config.toml
num_attention_heads = 3
num_key_value_heads = 1
hidden_act = "squared_relu"
positions = "rope"
rope_theta = 1020.0
attn_scale = 0.193
tie_word_embeddings = false
extras = ["value embeddings", "an embedding shortcut", "weighted sums over earlier layers", "capped logits"]
init_std_down = 0.0
beta1 = 0.95
final_lr_fraction = 0.1
max_seq_len = 256
max_steps = 4288
dataset = "wikipedia_en"
Each number is 128 + 32 x the weight over its row's rms, rounded and kept within 0 to 255. Layers, rows and columns count from 0. Numbers have three digits each. The size before them is the row's rms in percent of the matrix's.

# down: layer 12 MLP down (transposed), 384x96, rms 0.0615, rows 368-381, columns 0-95
# up: layer 12 MLP up, 384x96, rms 0.0604, rows 369-382, columns 0-95
down368 101:188125159185100139100146149133121086117152056101137184093117119123136135156134143169138115128150111114066086143107127132169138163111154095096093142140171116059143148143158108093031130207104087093130083096151115102080154099111140190133183122123119115120159118177140113144077082127121135074
up369 104:120079100171126155095185118129130094150155093151155123071107076108159149166124084112121100144111039106134166132145162104138147087160145113131125112043111112140100122136095044107129147141152159199148102165106109209124104154108115064112119103133091138114147067112178111101166150130114164128
down369 099:176169136116162134137149123146166144148105113141156147147212108167183155084134150123113097093144118108106057151131172148109105176090109190077091146158116134144089166176133126128154169132238070085144095166143160123089091111105129134139120107120121169130118101135190120153152116122178119079
up370 087:131158144143075188070110098116160170157127173137160121110099103095111079083114048045162132111059099101075154154166117101161103172117145162147136086161149110100113134113164078125192159133067124129114096159147149165139153113126141144106130150127060150120130170140143166124083123087103123101
down370 085:116089119097145085220115109105083119116116135110102107114102164153220134128125157176111122186113176179127116098126131136055129067079136104150129194118125133140121126117140186130086141103194147108156155117082117088137119155169107152125123074093151106119149073104163124133165164149094176095
up371 104:033088039080199135133144113132111131089167095131116084150079128144136159143124128115142136088166117168122150129074106125093139067166141132084148158073145147142082164144131124142142102147114164139127119135094099109134121167113101162094113150119154100060149158166110145043086118102070119109
down371 098:120157176128142124159116073132104137140118170105153090190134134095147170101083070149120151070080167109139070111130162142063133136086067106157120132193132152156124149170124114177081119125169125136111125159080122125121088142196158182145159191129143106093100105138186122146130106057104126103
up372 104:074139170147145124064137139116160088160098145141102105092069182113163162143124062137145131127123123099123103128182132124138122140090188193175139116119153087033067122130118158113132098158055095141122129139178186167086106139144077143158083158077113125119132120152098143098135110155084112115
down372 109:115073156120149101113174111143129137205153102152163139136106116156106133039125106160109149079074186161150057141087181138124108107115145124121121122081111180099143096105151145123116081074184137163128128176144098104108096124112124136137095159126138159125134202169138161085117083115170205127
up373 093:114132166089144136183148096149148123180170102106083137118086093160098117097137141156089122133132125148140137093142129118085162138134124112130143189068103075168123088175051120119087140168134153154138049136113154176075125055064075118133134161140161121119181064140143147076158112133141095112
down373 091:108117183102125129199113151142091116120194077121100070119142115150139156132141148138144177156182146159089135108175092121137093140126111088130124142129115159161118096144098119049095180108162167189136103108128122180149096104133070135172113094078101130180115134105136211123138093158194125088
up374 091:096131089097155133120148101105101097049078131163160127149155111166088098122156120108190102130169117115180111172137133095122131147126141123128104145129137121105144168119130089164150177099094125076132082143158121108123202144078059030117087155182156129120164119065168146081116140105147162169
down374 095:063141132133123075161142150117108104131139159093102152155126080125113106109100130099106148116166166152151084101105163115105131163113196139097101107103140185194137139141173059131111175121097124124104163205121103114203182145095184136182132128113168092124101066142112129107058087153134138159
up375 090:130141101147151141105121130118093103140160090113119088077128133149127123117085110118118118081143113086169156141117119132132125151169140072099108080117172046098103118146075107124152123155100088158139114110170078174149134133143149119157121141164079146087135149221032136031107117117181175116
down375 088:105100161196201144111118060170124114142122172119082133147163162078096147186146113108146169170111073120145133136128134122154110160089119111125099148140158126153126128174125124096098092088185164124145112067062064100092097093112132112107084101138162151148130093169168148193095129172127076122
up376 103:117099101133140093139107123110119137149186135116090132125158078131112119139128128167129142165040141133156069100176121160042158157153155140131195180140181097160080170137081109108111160135137102164177108152093151122148141122151088108078060180168156098072134140150113177123160162098166129129
down376 098:156170081147119165113090123146102157127082157144088129090114113081162172163154096077160108104155072166123124131086118144175129140133136102193143112124089157044159148137092130129140156182146056078062163151118102055104162147132125122146144129128187115125126112120107136136138173112186104189
up377 091:075148105132146074124134142128194126098133128196152132150116162115107109098105066117138140103161060149158150107138155215182204121093142104159165136157105139127143109103169140084172123132119091107153169117114158174117147095115174123087104141172089142052125186133131083105119092103116172130
down377 100:159130166145107148146125089124086125132140190153098150118101132098076135146086154094059100119127138157160155133079117050114067138077091127148110158157123137103136049136164108105110165141154160122078132046142126141111171143129118153152179159139160139116103107112111212156098093120123072071
up378 101:111086074136137131088192084129181134126140146093147125054088148101168147170111128118171135119136109161164142131185135115178180146140092147105128198111126099120094097146077164139098168132089157112154097131102126080065150074055148120108095110142051143115143159172130110141126147077119109164
down378 100:135108040125088122118045112081159139116115166125131132144079155158154210133145123127066098110156088164154114139120131098142084149104109178174109128136147153101166126128130173060128119076150203070123162172121119088145145134132137161160112137119126144157108133123079119158134157176060149168
up379 102:086157138153156147088138134105180175115111120131119095128126092136115145122169107159134100085118079141082113122116162112079116108119112132103205191117158132077115145146097116153199146107112155163157125127145118177111220158099107096136191156161168091116099178132138201097131058127091090107
down379 101:124060140132082115172085147091145093130124120095180121078184112036099152179094132139140156065104132159112173145116111102084110170105076117123174124122110142118169141131170056070165079159101122147122109129121142146172156109121103161147121118102146109118155085157188126098071161083115131127
up380 108:055159186183127159139106110159152077106157167117066134157114092111136101173108110156180118093114123170077106110129113164124171153179159130110144194072095145115138129134147124178159122126064089139155103110106194137122131135069116109096115170179128120093097121138139169106199132092122120174
down380 110:166126099174151082148147186159045093079060073147117095108143119063161161094156165107138117142139122190170105134205121161118062125134099116125086110142134091180127107098126152135150150132181114171155070133097112158106129120135093088167144125118123096153119112140137094127160143104070098091
up381 100:106089128174183121102081176111158069140149136103143116139093115149127109123129125141105091122122087137130118106171145115130120121161155099101120146058066099130183167165080143120090092080132169192128102153127172140105106141144073077111105135135097016174162167091164122156098163125176116130
down381 092:112099123141129160186085066155097168100165123140164145154138131110196173092143186152139162112070175096143142114164113158137143131089141041132106117137143079128107091089164183149084133133134127117152147100138068169088180190158151138142101144115121117108179057161112133149154152125133176110
up382 096:131025140072115115195121151166106159097098117144138128102081097122106131104157085168101100104125086153168104141148113133120123126086133122132119109117133139145099104159165172120132140122093100144146112099160139132082104144042115100161124117124209124057156113159143114064036135089112174110